Weights of a small transformer language model.
Size: vocabulary 4096, 2.28M parameters.
Architecture: RMSNorm before each block, no biases in attention or MLP.
Training: a variant of Muon for these matrices, 105M tokens, 12769 steps.
Each number is 128 + 32 x the weight over its row's rms, rounded and kept within 0 to 255. Layers, rows and columns count from 0. The size above them is the row's rms in percent of the matrix's.

# layer 2 MLP down (transposed), 384x96, rms 0.0936, rows 252-275, columns 0-95
size [150 112  50  97  81  39 117  54 116  79  72 132  65  95  91  74  54 133 115 161 116 104  81 116]
[[134 133 111 158 158 125 130 116  86 159  98 143  95 109  84 138 158 174  69 132 122  94  79 111 124 113 119 126 119  94 127  85  80  71 116 188 134 172 144  97 132 104 130 175  86  73  60 163 119 160 124  97 137 133  91  88 151 154 123  93  79 119  94 159 119 128  87 133 142 133 174 168 166 143 154 143  79 169 139 164  77 160  93  71  94 139  73  81 168 169 132 114 168 112 104 177]
 [131 187 119 127 159 178  74 157 163 133 181 154 144  67 133 115 120 116  97 179 148 109 104 104 112  87  91  93 123 133  96 141  85 163 123 160 123 106 147  82 169 132 187  88 134 179  93  78 109  82 139 161 128  81 135 113 123 172 129 158 152 156  90  74 134 119 192  99 184 130  81 169  74 157 189  89 146 157 143 131 171 148 150 133 129 126 145 118 134 195 125  96 139 149 136 143]
 [194 142  76  79  96 151 117 143 173 120 140 141 115 132  87 138 115 125 127 125 108 140 149 188 203 131 125 157 115 115 101 126 174  51 132 105 115 179 185 138 173 123  84 140 160 162 158 124 170 172 161  92  82 158  85 115 106 110 115 178 141  85  92 111 124  89  90 152  92 146  52 140 103 104 117 133 110 174 130 150  98  98 162 100 144 152  58  99 144 148 107 121 128  80 112 103]
 [168 129 114 211 126 117 161 144 100 107 140 102 100 114 177 146  87 127 157 195 140 130 107 178 153  76  43 131 142 135  92 135 148 119 122 144 163 136 128 194 161 126  83 126 149 130 160  93 119 126 173 118 144 153 159 149 184  89 191 110 159 138 139 149 157  71 110  77  94 157 144 152 137 114 138 151  91  61 120 155 132 101 178  79  81 129 105  98 179 126 140 159  93 149 109 148]
 [ 85 113 185 115 137 149  74 100  81 133 123 158 201 120 159  84 147 150 133 145  94 165 153 150 146 143 175 153 105  76 138 183  86 155 101 127 147  94 134 159 130 133 164 188 167 138 135 195  95  90 125 103 107 163 181 122 153 132 111 104  55 129  86 101 113 186  96 100 173 157 147 113  87 166 155  75 102 109 151 121  85 177 161 148 138 148 142 142 127 159  92  88 105 114 142 142]
 [162 138 147 118  94 128 152  41  92  64  38 126 121  76  54 154  87 146 146 105 129 128 123 102  85 131 119 180 122 169 111 141 119 136 138 123 125 124 114  81  98  97 138 152 147 146  84 109 158  91 132 124  57 138 155 173 194 188 135 169 127  95 127 132  91 181  90 104  99 105 134  90 129 122 157 186 114 116 129 145 120 156 152 129 190 127 138 139 114 156 136 120 111 176 130 176]
 [151 180 153  79 131 137 118 177 164 129 137 103 114 124 133 138  99 118 152 121 174 150 162 187 106 108 139 133  84 143 126 132 138 102 131 117 120 151  98 134 143 134  86 108 132 145 169 101 100  71 132 136 172 101 105 174  83 105  74 137 120 183 120 146 142 147 135 158 188 167 142 131   0 111 145 136 103 193 167  52 150  75 108 135 118 108 134 132 112 100 125 103 149 137 107 152]
 [107  84 120 105 113 145 159 182 169 126 172 178 141 182 135 163 176 158 114  88  88 135 111 176 173 113 141 110 141  86  94 150 137 113 133 144  62 183 181  92 140 201  97  93 186 131 146 173  96 125 134 114 143  72 126  85 115  84 133 141 156 162 105 155 109  84 121 106 143 128 130 141 158 111  94 133 155  93 107 155 145 150 166 188  92  89 111 179 136 129 126  82 163 172 140  82]
 [116 132 107 155 113 140 138 116 143 117 123 107 119 116 109 135  73 173 153 140 111 156  65 100 176 220  90  99 132 105 117 154 160 115 113 167 135 111 132 105 152 154 106 134 111  81 111 163  69  69 106 223 112 101 124  93 121  76 134 119 187  62 144 157  72 181 111 170 137 119 125 185 125 108  94 163 145  75 124 120 116  86 146 187 165 141 135 121  91 154 158 130 158 109 116 133]
 [130 172 189  93 122 128 129 107 117 148 110  95 178  90 163 140 104  78 152  55 111 174  81 137 157 142 140  91 142 122  69  81  96 133  65 190  69 101 123  83 148 168  75 137 150 129 152 102 108 114 149 197 113 127 142  74  52 154 115 128 164 136 169 119 123 134 137 107 131 171  93 107  65 177 145 132 149  96  95 144 146 175 116 100 150 148 124 118 142 123 137 120  98 131 125  90]
 [103 144 117 176 163 155 166 123 112 146 177 158 108 132  73 139 133 127 117 137 147 120 122 128  74 226 113  95 112 195  92 121 144 118 141  75 182 106 120 156 115 139 154 145 119 100 187  80 140 151  79 114  86 102 115 124 127  60 163 154  77 105 156 124  83  81 110 134 202 126 102 112  90 111 108 149  64 115 147  96 138 112 131 138 116  91 104 189 140 124 149 103 108 126  95 187]
 [145 112 137  84 137 133  82 133 107 145 119 193 137 148  97 129 125 148  67 134 106 117 105 137 124 118  91 195 125 116  83 103 113  97 171 149 121 159 125 141 161 143  97 167 121  92  26 115 118 149 134 146 149 143 131 149 164 152 113 121 117  65 122 159 153  86 156  81 116 196  83  74 152 103 147 180 148 135 168 175  74 156  68 156 105 133  99 108 186 143 136 167 161  95 147 172]
 [ 65 139 130 165 129 106 132 176  85 105 151 133 159 118 156 165 102 111  37 178  99 140 130 112 116 111 116 112 110  77 128 189 106  94 161  45  79 115  54 135 165 145 153 154  60 109 125 112 102 125 100 149 172 170 166 169 153 184 148 111 151 155 136 137 148 169 149 156 131 117 177 134 168 112 114 121 111 126 132  62 173 129 151 122  85 140 142 128  98 124  90 145 134 117 103 170]
 [123 176 129 157  84  60  75 108 144 115 122  93 149 173  96  46 145 151 189  71 122 140 158 127  91 146 121 166  75 170 153 137 106 160 164 153 134 117 136 100  99  92 181 133  94 169 173 150 102 111 119 164 105  81 111 101 130  81 131 158  98 114 119 114 114 173  95 136  95 132 100 108 109 111 155 141 119 120 132  96 150 143 121 209 101 171 215 138 130 121 165 162 110 149  92 147]
 [225 153 139 128 143 147  80  99 135 113 116 120 103 114 107  75 222 147  87 148  90 174 106 119 125  83  96 174  82 156  94 153 127  66 119 152 189  88 119  96  77 148 131 203 131 143 118 118 123  95 127 132 186 132 144 131 132  99 101 143  60 159 111 125 126 168 126 112 131 138  97 126  72  98 162 138 120 141 157 144 162  72 146 159 137 133 157  98 158 126 110 103 139 167  88 114]
 [ 57 127 116 118 120  96 131 156  71 154  97  75 123  92  95 107  85 169  99 110 167 124  99 130 123 179 124 139 148 104 100 199 165 111 132  60 133 135 147 161 171 182 133  74 166 133 139 122 150 131  98 103 104 120 147 128  99 151 142  78 114 136  83 204 129 125 180 128 166 158 170 172  86 108 105 102  98 153 117 125 133 141  34 138 145  76 147 120 142 112  92 116 109 128  98 174]
 [118  87 180  83  85 138 126 142 162 174 139  97 205 131 155 177 137 108 130 122 100 175 160  94 145 107  70 109 139  97 123 134 128 176 158 156 140 188  93 101 115 145 156  69 142 165 126 126 114 140 116 125 146 130  88 167 168 196 182 111 123 118 138 122 152 210  98 124 158 135 160  73 134  89 134 102 126  93 123  71 128 117 156  96 113 140  61  95 109 100 148 125 181 112  93  87]
 [ 94 127 141  96 147 156 136 107 101  96 135 139 127 171 163 104 174 127 100 120  99  92 159 149 123  76  89 116 125 187 163 143  94 114  93  78 146 162 131 168 160 134 103 112 174 119 123 170 151 174 168  76 150 145 114 139 144  96 113 152 159 144 179 108 113  97 186 188 140 151 186 137  47  92 146 183 102 131 155 112 123  96 108 126  38 105 141 156 175 168 143 135 107 106  72 127]
 [114 125 121  99  86 166 156 153 155 103  43 141  84  81 134 131  88 157 139 172 129 121 146 112 122 128 163 197 138 188 107 119  81  79 177 155 132 172 104  98 127 126 118 123 135 168 172  86 102 123 124 114 138  96 135 142 152  86 109 177 124  79 152 129 149 164  58  66  97 143 141 163 127  77 138 120 103 131 113 140 147 154 169  66 153 125 115 146  61  94  99 109 129 195 162 112]
 [100 169 171 142 170 115 152  85 141 133 119 144  98 139 119 108 170 105 116 131 161 162 141 136 124 131  31 220 108 150 165 155 132 149 151 126 131 144 133 128 116 168 180 167 153 179 181 159  82  97 120  98 117 118 150 142 166  86 138 165  78 141 106 105 138 147 102 120 130 129 123 147  37 144 135 155  97 136 164 125  81 147 106 150 157 106 151 208 133 147 159  99 205 157 123 128]
 [150 133 157 151 117 100 101 163 144 128 168 155 164  42 118 116 123 125 152 122  58 147  80 130 103  71  99 173 168  58 139 154 143 162 140 159 144 126 106 150 109  85 147 151 126 147 145 120  85 154 113 165 113 121 122 145 108 106 113 132 192 131 204 137  96 168 150 109  84 115  92 101 168 136 139 112 163 166 111 126 139 145 176 148 205 208 127 131  97 126 121  90 147 184 111  79]
 [116  55 122 138 143 180  70 164 134  92 110  68 116  75 125  47 118 157 139 136 184 121 119  84 106 173 170 129 173 175  92 135 167 128  67 144 150 189 159 100 125 171 116 162 104 142 166 137 135 174 127 158  87 152 133  90 158  96 127 171 137 145 113 145 123 157 166 147 112 114 108 208 156 172 124 152 135 140  94 131 138 105 157 130 154 134 182 154 122 101 159 135 122 100 125 182]
 [131 159 130 109 146 141 157  69 109  99 125 204 170 122  65 181 164 170 115 166 125  87 182 127 111 107  94 162 136 126 171  93 128 147 151 136 124 111 109 107 109 101 175 150  81  93 121 181 115 137 128 111 126 110  89 157 134  95 135 192 146 148 163 121  81 133  92 103  93 129  97 123  93  98 143  78 170 104 102 186  76 148 156 128  56 149 139 203 127 125 137 107 192  97 143 129]
 [167 115  98 130 144 169  76  91 109 156 143 123 147 133  96 128 126 226 159 128 123 159 148 113 143 126 106 146 115 215 144 200 138 105 156  54 102  91 127 119 107 113  89 150 164 116 106  95 141  85  77 153 125 157 122 196 159 118 170 146  88 174 126 106 118 158  72 143  96  95 154  71 129  96 129 166 160 116 182 124 139 111 150 107 134  73 110 143 104 138 131 187 146 118 135 164]]
# layer 2 MLP gate, 384x96, rms 0.177, rows 253-276, columns 0-95
size [ 94  84  93 105  86  97  84 103 107 108 103  96 110 112 101  70 116 103 105 120 107 100  96 102]
[[152 118 116  92  80 102 185 122  87 196 137 129 152 208  93 106 127 138  93 136 121 144 166  91 135 142 131  79 115  72  62 133  86 155 114  83 132 114 154 133  94 145 109 168 133 114  52 142 123 161  83 149 122  99 178 131 133 189 129 192 156  95 145 205 166 124  90 134 117 142 112  99  73 129  93 146 152 118  71 133 142 138 109 159 143 128 109 116 118 174  83 129 138 140  81 112]
 [113 164 158 128  82 123  95 164  94 159 117  87 138 164 150 149 122 175 126 138 144 130 143 124  96 128 103 147 153 132 120  84 104 189 130 134  91 117 135 115 110 149 179 143  89  50  40 118 148  86 138 127 127 133 133 171 135  80 157 149 162 158 150 128  95 167 178  75 128  71 139 159 172 154  78 116 126  40 139 152 157 178 175 103  93  83 115 147 107 155 119 131  87 155 178 129]
 [145 144 153 166  94  87  74 145 118  91 102 108 112 153 145 122  83  51 140 106 171 100 116 160 153  92  59  73 161  84 151 123 138 114 141 107 122 130 141 166 108 154 155 173  45 109 121 113 107 186 151 118 117 144 163 167  98  42 150 117 112 117 106  89 131 110 102 158 101 155  94 163  97  94 109 129  72 142 127 138 168  80 147 115  75 168 113 134 143 129 173 160  78 128  99 121]
 [156 124  82 138 159 113 102 101 163 113 169 125 106 130 130 103 113 120 135 107 148 163 203  78 121 121 176 159 120  88 147 116 137 159 107  89  81 135 117 138 158 128 163 126 152 147 149 149 122 140 121 158  85 142 131 134 150  84  81  76 118 196  78 135 150 171  99 139 154  62 118 122 136 136 128  84 164  89  93  88 167 132  91 172 121 255 155  87 137  98 153 114 136  85 137 105]
 [172 138 128 144 121 154 128 134 134 127 107 156 124  80 104 128  91 146 116 120 105 148 163 112  71 122  82 139 104 192 115 150 119 125 109 147  92 104 157 156 100 135  74 139 157 152  81  90 118  53 113 110  24 102 168 137 176 137 162 142 138 127 137 162 147 125 198 144 102 129 174 145 136 153 189 184 165 140  91 177  96 126 137  64 180 159 109 113 126 148 136 109 146 105 129 203]
 [108  69 117 171 188 118 147  42 157 142 127 145 180 125 105  89 117 179 126 111 118 110 145  90 157 175  83 153 106 166 162  72 119 121 161 133 114 130 146 184 198 129 145 130 114 120 129 108 139 193 139  46  84 145 148 110 118 160 103 100 123 100 145 146 147 100 108  83 116 123 135 145 141 158 156 102 146  93  99 145 174 138  95 134 141  65 207 159 150 135 120 104 129 153 186 121]
 [101  62 137  87 113 101 152 115 144 135 122 141 124 222 124 140 123 139 103 105 129 122 127 112 186 149  87 135 151 105  97  79 142 132  58 105 134 130 151 126 180 173  57  91 160 109 192 168 117 150 112 117 129 160 126 116 127 177 105 135 172 171 144 152 107  47 144 118 139 165 142 121 121  89 128  90  96  86 155 157 108 192 152 157 135 149 118 131  95 118  66  75 163 153 103  89]
 [138 144 136 117 142 133 126 136 148 156 143 192 164 158  59 190 140 128 127 154 143 147 162 169  83 144 114 134 192 145 170 135 111  99 139 127 103 175  98 154 131  60  61 135 117 110  43 122 125 133 142 152 171 100 179 175 166  92 113 154 150 159  96 134 119 101 147 105  87  67 130 161 145 110 107 126 131 172  89  80 118 137 170 160 186 129  75 107 153 164 141 132 128 165 114 185]
 [131 167 149 123 118 140 119 126 132 111 155  58 146  62 143 119 121 124 178  96 136 141 109 171 101 151 116 173 165 179 112 111 145  68 116 156  79 140 102  62 101 145 127 137 186  99 118 141 125 145 166 170 104  99 128  87  77 162 108 143 150  54 172  78 149 128 157 107 113 120 174 140 134 145 143 151 123  89 162 135  69 165 158  69  96 143 146 111 117  89 135  73  57 115 178 120]
 [ 88 196 132 221 141 124 131 129 160  71 136 144  73 118 128 129 113 111 128  87 163  92 102 156 151 142 114 143 132 163 100 123  94 103 104 151  37 133  98 118 127 158 118 163 136  74 101 176 127 119 114  77  75 110 118 134 196 126 110 120  65 114 103 116 137 150 132  76 144 142 140 135  90 140  87 135  73 171  95 146  77  78  85 144 193 109 141 126 121 161 114 149 122 168 152 122]
 [109 143 137 118 152 116 139 124 138 102 144  85 113 129 187 149  85 195 158 125 113  99 152 114 156 143 117 145 114 217 119 132  84 157  80 160 140 122  96 137 168  94 145 142 150  88  94 167 109 126 160 169  83 135 104  77 156 116 207 139 135 125 112  90 126  88 138  91 166  76 187 194 152 118 100 106 152 125 115 129 108 223 121  99 173 136 145 145 134 200  97 138  95 127 130 127]
 [163 105 160 152 112 109 113 129 167 112 165  99 129 136  71 116 191 179 201 104 113 115 149 178 184 131 117 119 130 125 197  86 141 133  93 174 108  76 178 107  86 173 131  78 168 114 145 146 183 201 167 129  75  72 153  92 127  96 113  84 129 100 111 132 169 137 101 109  97 147 113 108  99 124 124 129 140 113 131 189  70 172 108 101 125 134 163 120 142 135 161  93  99 116 122 136]
 [174  82 121  38 118  99 170 196 116 179 150 116  96 154 140 112 210 122 139 102 103 104 101 109  95 125 181 152 107  79 136 140 138 112  96  99 134 125 128 171 138 148 144 132 127 179 184 153 123  70 155 135 159 156 131 165  94 104 116 141 117 135 124 123 158 147 105 142 122 156 124  79 137  75  97 160 102  95 143 109 134 111 156 163  74 183 120 125 141  97 195  45  94 139 114 116]
 [151  98 117 125 128 107 120 152 127 195 130  97 116 137  65  72  96 131 126 103 127 166 166 118 105 108 214 140 103 135 166 123  97 144 129 103  76 168 107 126 122 154  97  95 151 152  42 177 112 128 140 186  70 123 181 168 143  98 152 114 113 133  92 132 167 152  74 176 114 101  67  86 162 127 165 111 139 168  65 141 113 120  98 102 136 115 132 121 150 120 175 109  75 167 129 135]
 [164  62 118 133  63 154 171 182  98 148 122 173 159 134 125 136 148 187  68 148 106 141 133 128  92 148  97 140 114 103 110 200 160 155  91 128 141 153 115 146 184 168 115 104 148 142 162 161 108  73 131 124 126  99 119 148 164 103 181  67 116 176 134 180 160 131 148 123 133 148 169 129 143 144  64 116 145 115 157  73  92 110  84 114 139 103  99  96 130 137 114  88 182 100 114 198]
 [146 120 135 123 199 134 169 157 114 163  44 135 122  96 134 160 190 171 147 125 173 168 144 180 100 129  96 105 194  75 143 164 123 171 159 142 133 166 120 175  91 116  99 118 120 143 166 160 105 152 160  96  75 146 129 113 136  98 149 124 135 139 142  75 105 208 144 161  92 131 159  86 129 150 136  78 153 127 113 155 101 132  75 140 182 137 110 114 142 128 151 164 189  77 147 131]
 [125  71 169  91 131  99 163 125 116 117 134 117 147 130 165 113 145 158 103  49 117 121 181 122 146  92 102 125 134 126 196 123  88 120  57 104 155  69 141 185 168 128 152 103 140 175 182 112 165 129 135  98 120 139 148 130  75 144 113 134 133 117 142 130 128 106 148 198 134 112 173 114 100 132 174 176  66  88  96 141 107  89 134 124  22 127 154 159 173 139 129 143  85 109 134 128]
 [138 101 172 104 140 152 162 127 181  89  29 116 137  58 106 139 119 132 180 106 157 171 134 114  70 161 152 120 150 112  97 175  86 167 151 119 104 127 144 131 106 138 114 116 141 137 121 152  73  69 120  99 106  80 128 125  87 102 102 166 108 100 109 101 132 151 122 135 133 144  84 115 113  75 163 123  85 170  52 154 185 115 164  73 106  84 124 123 120 100 171 120 181 147 151 153]
 [ 94 112 172  78 116 120 126 135 158 137 109 151 156  96 126 146  98 111 157 169 114  61 117 122 131 166  82 187 127 182 138 175 100  83 136 127 136 158 181 127 138  88 180 177 131  94 150 132 153 147 154 102 148 196 143 124 145 166 126 118 102 129 147 160 111 126 168  77 135 129 180 184 138 171 125 151 138 104 142  96 133 183 152 176 127 105 116 141 115 156  17 190 153 140 129 165]
 [ 68  94  83  76 101 160 171 157 179 129  65 116 130 128 111 148  91 208 106 143 201 146 138 143 126 151 207 130 112 143 146 156 129 142 124  97 157 119  57 104 162 137 143 100 130 148 131  93 122  97 164 158 150 132  98  83 136 125 119 155 109 110 139 135  98  97 160 155 147 144 141 141 177  96  90 166  91 143 134  82 174 155 112 119  69  79 151 182 140 177 110 159 109 118 121 178]
 [127  16 143 162 146 183  42 135 146 118 111  94 144 118 114  73 131 163 164 119 172 133 143 146  87 163 142 132 134 166  96 132 158 122  76 117 157 215 153 122 159 196  98 162 146 107 191 116 115 173 148 190 119 136 116 116 136  96 129 150 142 135 131 138 119 166 175  96 123 149  59 165 150 155 107  99 179 145 125 106 128 139 125 139 141  82 136 146  99 126 106 141 104 123 159 134]
 [129  77 138 106  82 100 128 118 139  81  94 144 179 166 170 134 158 160 105 121  93 129 116 135 110 131  78 120 162 165  70 110 112 136  71 142 203 121 168 118 130 170 112 125 102  87 157 111 127 131 113 163 122 212 142 151 118 144 122 141  88 126  97 167 160 115 114 104 174 166 158 162 105 150 138  75  53 127 141 101 124 149  97 156 148 103  99 165 184 191  68 163  78 139 111 150]
 [131 142 123 104 100 131  76  88 156 139 119 174  91 111 132 131 115 152 177 141 170 153  99 130 153 135 196  69 154 163 141 169 176  76 166  45 160 113 149 126 131 112  94 136 124  71 134  77 141 146 102 149  97 121 122 160 138 113 172 113 128 113 129 142 103 177  77 116 124  94  78  88 159 104 183 140 134 175 125 136 135 150 155  87 154  71  92 101 156 210 117 136 140 104 113 190]
 [106 187  76 130  96 163  88 126 173 131 114 182 143 103 122 134 125 114  97 114 191 174  67 110 147 135 169 187 115 101 178 169  95 173 136  83 169  92 110  96 172 122 166 139 100 133 143  96 113 181 153  51  76 135  95 146  97  91 124 122 128 126 189 144  84 152 109 157  99 121 133 137 148 117 125 134  96 129 138  91 189 160 138 117 140 112  73  81  79 122 136  95 111 130 167 105]]
# layer 2 MLP up, 384x96, rms 0.172, rows 253-276, columns 0-95
size [132  92  96  96  89  92  91 100 103 100 105  96 110 140 103  67 114 105 104 120 106 106  98 101]
[[136 143 103 150 146 167  47 148 134 116 188 196 129  90 122 111 154  90 100 172 127 116  98 120 134 106 116 108 132 102  85 176  52 121 105 172 119  93 131 119 177  93 139  80 148 153  91  70 134  90 141 167 105  99 154 126  82 128 155 129 149 114  94  95  83  76 138 100 155 113 130 149  74 193 140 137 149 151 156 149 203 150 114  94  88 166 128 147 156 172 141 144 144 169 100 131]
 [198 106 114 180 168 170 127 164 156 105 124 146 126 154  77 104 143  97 136 140 112 120 146 188 205 125 113 148 107 123 135 108 155  75 114 137 151 140 183 126 176 112  81 153 109 157 178 115 170 185 131 120  68 113  89 158 121 186 107 169 139 123 113 107 193 135 101  99 106 174  58 116  64  89 134 142 115 118 102 127 124  96 136 131 124 135 103 151 160 142 138 137  75  64 132  92]
 [125 155 181 138 110 133 144 134  75  48 139 150  79 158 181 152  63  51 127 133 124 125  83 170 134  94  29 123 113 171  94 127 110  74 129 124 130 132 149 155  89 145 212 142  72  92  74 120  98 122 133 138 161  91 114 151 107 142 143 111 142 119 126  87 125  87 134 127  92 144 148 141  86  97 103  83 110 152 146 140 106 109 164 105 123 135 111 193  95 129  97 128 114 141 103 135]
 [116 143 134 173 174 120 109 168 159 135 127  75 146 138  91 141 120 102 120 124 179  88 147 104 123 150  70  68 140 167  84  70 135 124 129  88 122 131 107 138 137 103  94  52  91 129 154  85 143 124 132 162 158 110 103 145  64 104 180 143 162 111 163 145 142  37 126 162  77 143 103 100 139  71 112  93 142 138 106 143  96  44  93 102 138 119 133 145 101  93 170 107 148 157  82 130]
 [135 119 133 122 113 204 118 133  89 107  99 173 203  97  74 131 174 117 117  73 191 125  39 134 107 120 101 115  84 130 142 113  97 130 164  82  99 138 101  86 139  57 200 137 114 140  70  49  73 111  99 152 102 108 149 159 123 141 136 137  85 138 112 127 103 143  79 131 128 116 125  90 115 134 111 123 128 150 160 109 170 110 122 141 134 131  64 120  94 156 108 123 109 157 130 161]
 [100  81  86 164 148 164 144  96 141 129 102 167 150 128 111 114 124 142 124 119 126  96 113 103 113 153  59 133 108 169 153 124  89 136 175 147  98 114 134 165 138  86 167 168  94 109  82  81 112 199 181  81 111 108 137  83 129 138 107 124 125  84 165 166 102 105  98  84 141  66 161 170 143 176 148  50 153  81 128 179 156 160 133 100 190  88 159 142 152 159 107 160 105 135 169 141]
 [144 134 146 167  92 123 115 132  99  90  73 145 153  78 124 136 111  94 125 148 185  82 156  68  94 110 114 126 134 181 151  79  90  99 132 104 133 122 122 133 144  61 202 158  69 121 143  60 115 135 117 154 115 147 122 176 156 115 109 138 122 136 158  98 117 202 124 156 147  93 118 117 149 190 124  33 144 165 117  88 147  81 100  74 146 119 140  83 140 142 125 171 115 105 113 151]
 [146 163 178 141 141 122 104  92 170 148 141 141 195 112 138 138  89 137 156 117 101 170  61 136 127 174  84 137 159 116  74 166 137  84 131 154 138 115 108  88 138 117 126 140 120  60 120 137  80  82 132 122 101 105 112 136 129 103 112 131 181  91 143 107  74 196 112 120 132 113 109 170  70 147 134 147  85 108  91 137 111  37 129 187 199  96 120  62 121 129 165  99 134 131 137 122]
 [104 149  93 113 115 107 102 147 148  98 154 127 133 168 110 152 141 106  89 169 152 105 156 100 129  98 142 111 177 150  98 133 167 135 166  85 194 128 121 146 143 160 118 134  92  70 115 163 117 104 135 142 195 148 104 111 149 156 139 213 114 188  85 173  72 160 152 150 118  99 112 156 133 100 131  99 105 194 122  96 147 130  86 171 140 156 106 174 129 195  90 221 107 118 111 116]
 [ 73 132 162 155 119 136 132 133 186  93 105 129 152  97 130  97 128  60 140 113 163  84 155 111 114 143 121 145 151 156 109 120  79 115 142 134 118  70 158 162 170 119 144  87 116 145 124 104 101 130 114  91  91 144 123 141 167 149  53 143 113 102 108 108 178  99 156 104 167 104  70 101 124 132 117 113  60 155  58 149 104 103 158 167 143  88 161 171  79 131 141 201  88 186 135  68]
 [186 132 143  96 128 116  88 163 105 178  86 114 104 150  91 116 142  89  81 104 121 137 128 124 125  91 170 108 128  94 126  92 169 143  92 115  90 159 147  91  91 144 132 173 119 153 209 125 185 140 144 114 136 111 146 142 130  87  86 100  88 156 149 177 163 167 145 152  98 168  80  40 105 114 143 183  82 140 148  93 184  90 119 142  95 140 102 109  89 132 110  87 123 183 129 173]
 [155  96 127 127 156 179 167 186 150  96 154 134 142 138 124  98 145 197 193  38 193 122 101 125  87 139 161 174 131 152 175 138 147 143 147 111 128 131 141 110 143 112 133 112 195 144 148 103 145 121 188 129  44 106 123 102 105 127 117  92 107 127 139 135  85  62  69 160 134 138 127 110 168 166 142 159 124 125 105 165 124 105 135 123 104  70 188 148 133 100 144  84  84 141 125 149]
 [164  78 105  86 131 145 142 159 152 171  98 142 164 142 108 113 169 119 123  83  76 148  85 128 125 103 197 149 142  52 135 134 140 103 127  74 148 128 111 144 136 194  98 160 109 188 194 129 110 105 109  97 152 133 138 171  91 106 157 164 147 106 115 130 145 170  84 199 146 176 126 117 153 107 139 122  81 122 103 163 136 102 152 131  87 131 115 107 131 118 201  62  90 122 163  85]
 [229 130 131 134 151 135 111 118 108 146 101  99  67  89 115 103 231 107  89 114  93 159 102 170 106 115 162 157 124 137 109 151 140 115 122 169 152 132  94 126  82 104 113 137 130 108  92 134 122  67 139 127 218 106 153 114 159 117 133 111  89 134 102 144 175 176 121 107 112  90  84  79  76 103 169 106  94 158 105 111 133  96 146 140 113 186 122 140 175 118 139  90 146 166 117  88]
 [ 87 113  99 112 121  79 167 148 146 124 134 104 146 157 156 180 142 139 182 157 136 138 123 121  82 127 198 104 111 169 147 161 121 126 166 104 133 102  94 140 100 185 146 110 127  95 114 154  59 135 101 197  70 103 144 135 167 176 142 133 155 156 137 137 124  55 195 166 185 149 174 114 160 100 129 169 153 101 171 145 130 167 112 123 160  86 171  91  93 148 128 130  72 126 129 175]
 [103 120 172  98  79 120 120 112 165 141 221  91  79 178 121 122 144 136 122 126 114 102 147 118 169 116  95 109  30 184 108 132 107 114  97 144 125 114  89  98  99 156 170 141 128  97  86 132 161 120  96 128 209 107 100 171  78 163 118 132 121 122 144 180 144  79  95  81 174 137  60 126 135 111  82 128 143 157 127  99 135 104 177 116  70 147 131 133 115 119 111  86 154 153 122 139]
 [146 148  84 181 113 151  92 156 147 165 123 102 119 133  92 137 132 116 164 150 152 132  92 152 115 168 130 166 113 135  65 102 151 115 175 167 125 144 110  68  94 120 104 161 113 125  90 140  94  75  76 156 150 108  90 119 137 117 143 119 143 129  99 157 113 154  71  58 127 138  80 130 138 143  63  78 171 175 124 105 109 126 157  98 240 151  86 122  59 112 122 119 166 136 106 153]
 [133 103 156 115 121 154 146 139 189 103  30 118 132  59  99 126  88 135 174 116 172 165 113  97  76 162 153 123 161 114  97 177  86 170 152 106  93 156 134 112 129 150 126 106 144 132 101 148  67  91 130 120 104  89 132 131  83 110  97 165 111 104 100  86 115 149 127 140 143 138  74 110 124  68 165 135  96 162  63 171 178 133 159  89 107  81 119 129 118  85 171 120 166 166 161 139]
 [ 97 167 139  58 114 131 134 129 152 115 103 181 138 127 149 185  90 109 142 180 102  65  96 112 149 166  99 134 122 170 117 191  88 109 127 140 117 142 166 121 137  75 153 131 119  82 146 157 133 166 140 110 147 230 141 117 156 119 143 102  90 136 162 133 106 150 155 114 170 142 160 212 121 127 122 142 131  93 160 111 122 203 138 161 130  89 100 104 124 156  44 161 167 122 143 140]
 [181 148 137 107 136  84 140  70 127 123 128 143  77 118 115  85 129  63 119 131 111  74 167  81 119 104  27 108 142 104  90 117 166 100 112 149 148 110 187 140 103  79 146 139  98 102 140 139 138 139 136  59 161 116 136  50 127 119 136 141 130 152 129 139 146 144 157 115  64  54  82 112  85 169 116  85 125  85 101 151 137 121 152 162 162 145 135 115 112  86 146 130 137 155 108  66]
 [156 210  89  97  68 107 170 136  90 160 162 213 105 153 137 119 103  70 107 176 104  87 122 119 153 119 138  83 108  68 120 156 100 131 195 116  98 135 107 135  61  80 169 153 138 115  78 137 134  75 128  94 207  62 143 151  87 139 122 123 118 133 120  93  93 109  98 141 160 115 138  76 139 112 124 113 131 125 123 104 159 111 135 119 149 125  74 138 140 123 132 158 145 125 108  85]
 [100  89 168 131  87 143 128 131 122 103 120 133 149 159 111 109  77 103 119 141 113 101 109 102 157 153  65  85 169 154  96  95 122 118  91 176 129 126 183 139 129 145  65  99 131 112 148  72 133 106  92 117 207 193 180 115 126 134 147  70  86 114 106 127 130 174 108 122 157 143 115 156 166 162 159  57 107  92  93  76 120 186 115 150 156 112 109 194 178 147 108 177 138 133 129 153]
 [194 122 119  87 135 153  82  93 123 169 121 131 119 114 129 112 122 202 162 101  83 187 140 102 137  96 134  70  92 156 144 159 154  78 166  87 126 125 131 129 123 149  78  94 140  91 126  94 123 171  86 163  56 137 106 189 166 136 181 174 100 130 129 126 109 157  48 203  98 104 141 110 137 136 144 140 119 164 127 120 100  97 130 121 131  74 125 101  93 157 144 107 157 140 102 180]
 [119 167  97 187 191  79 110 107  71  73  94 133 113  82 133 125 115 118 164 119 194 137  98  94 176 140 145 142 176 165 139 162 138 151 147 134  90 187 155 137 153 142 175 125 115  93  98 169 110 186 132 158 139 165 137 142 163 155 149  92  98 125  83 168 104  75 150  81 145 104 157  77 104 101  86 181 124 106 138 146 158 116  87 163 107  88 162 121 150 145 122 103  59 118 112 122]]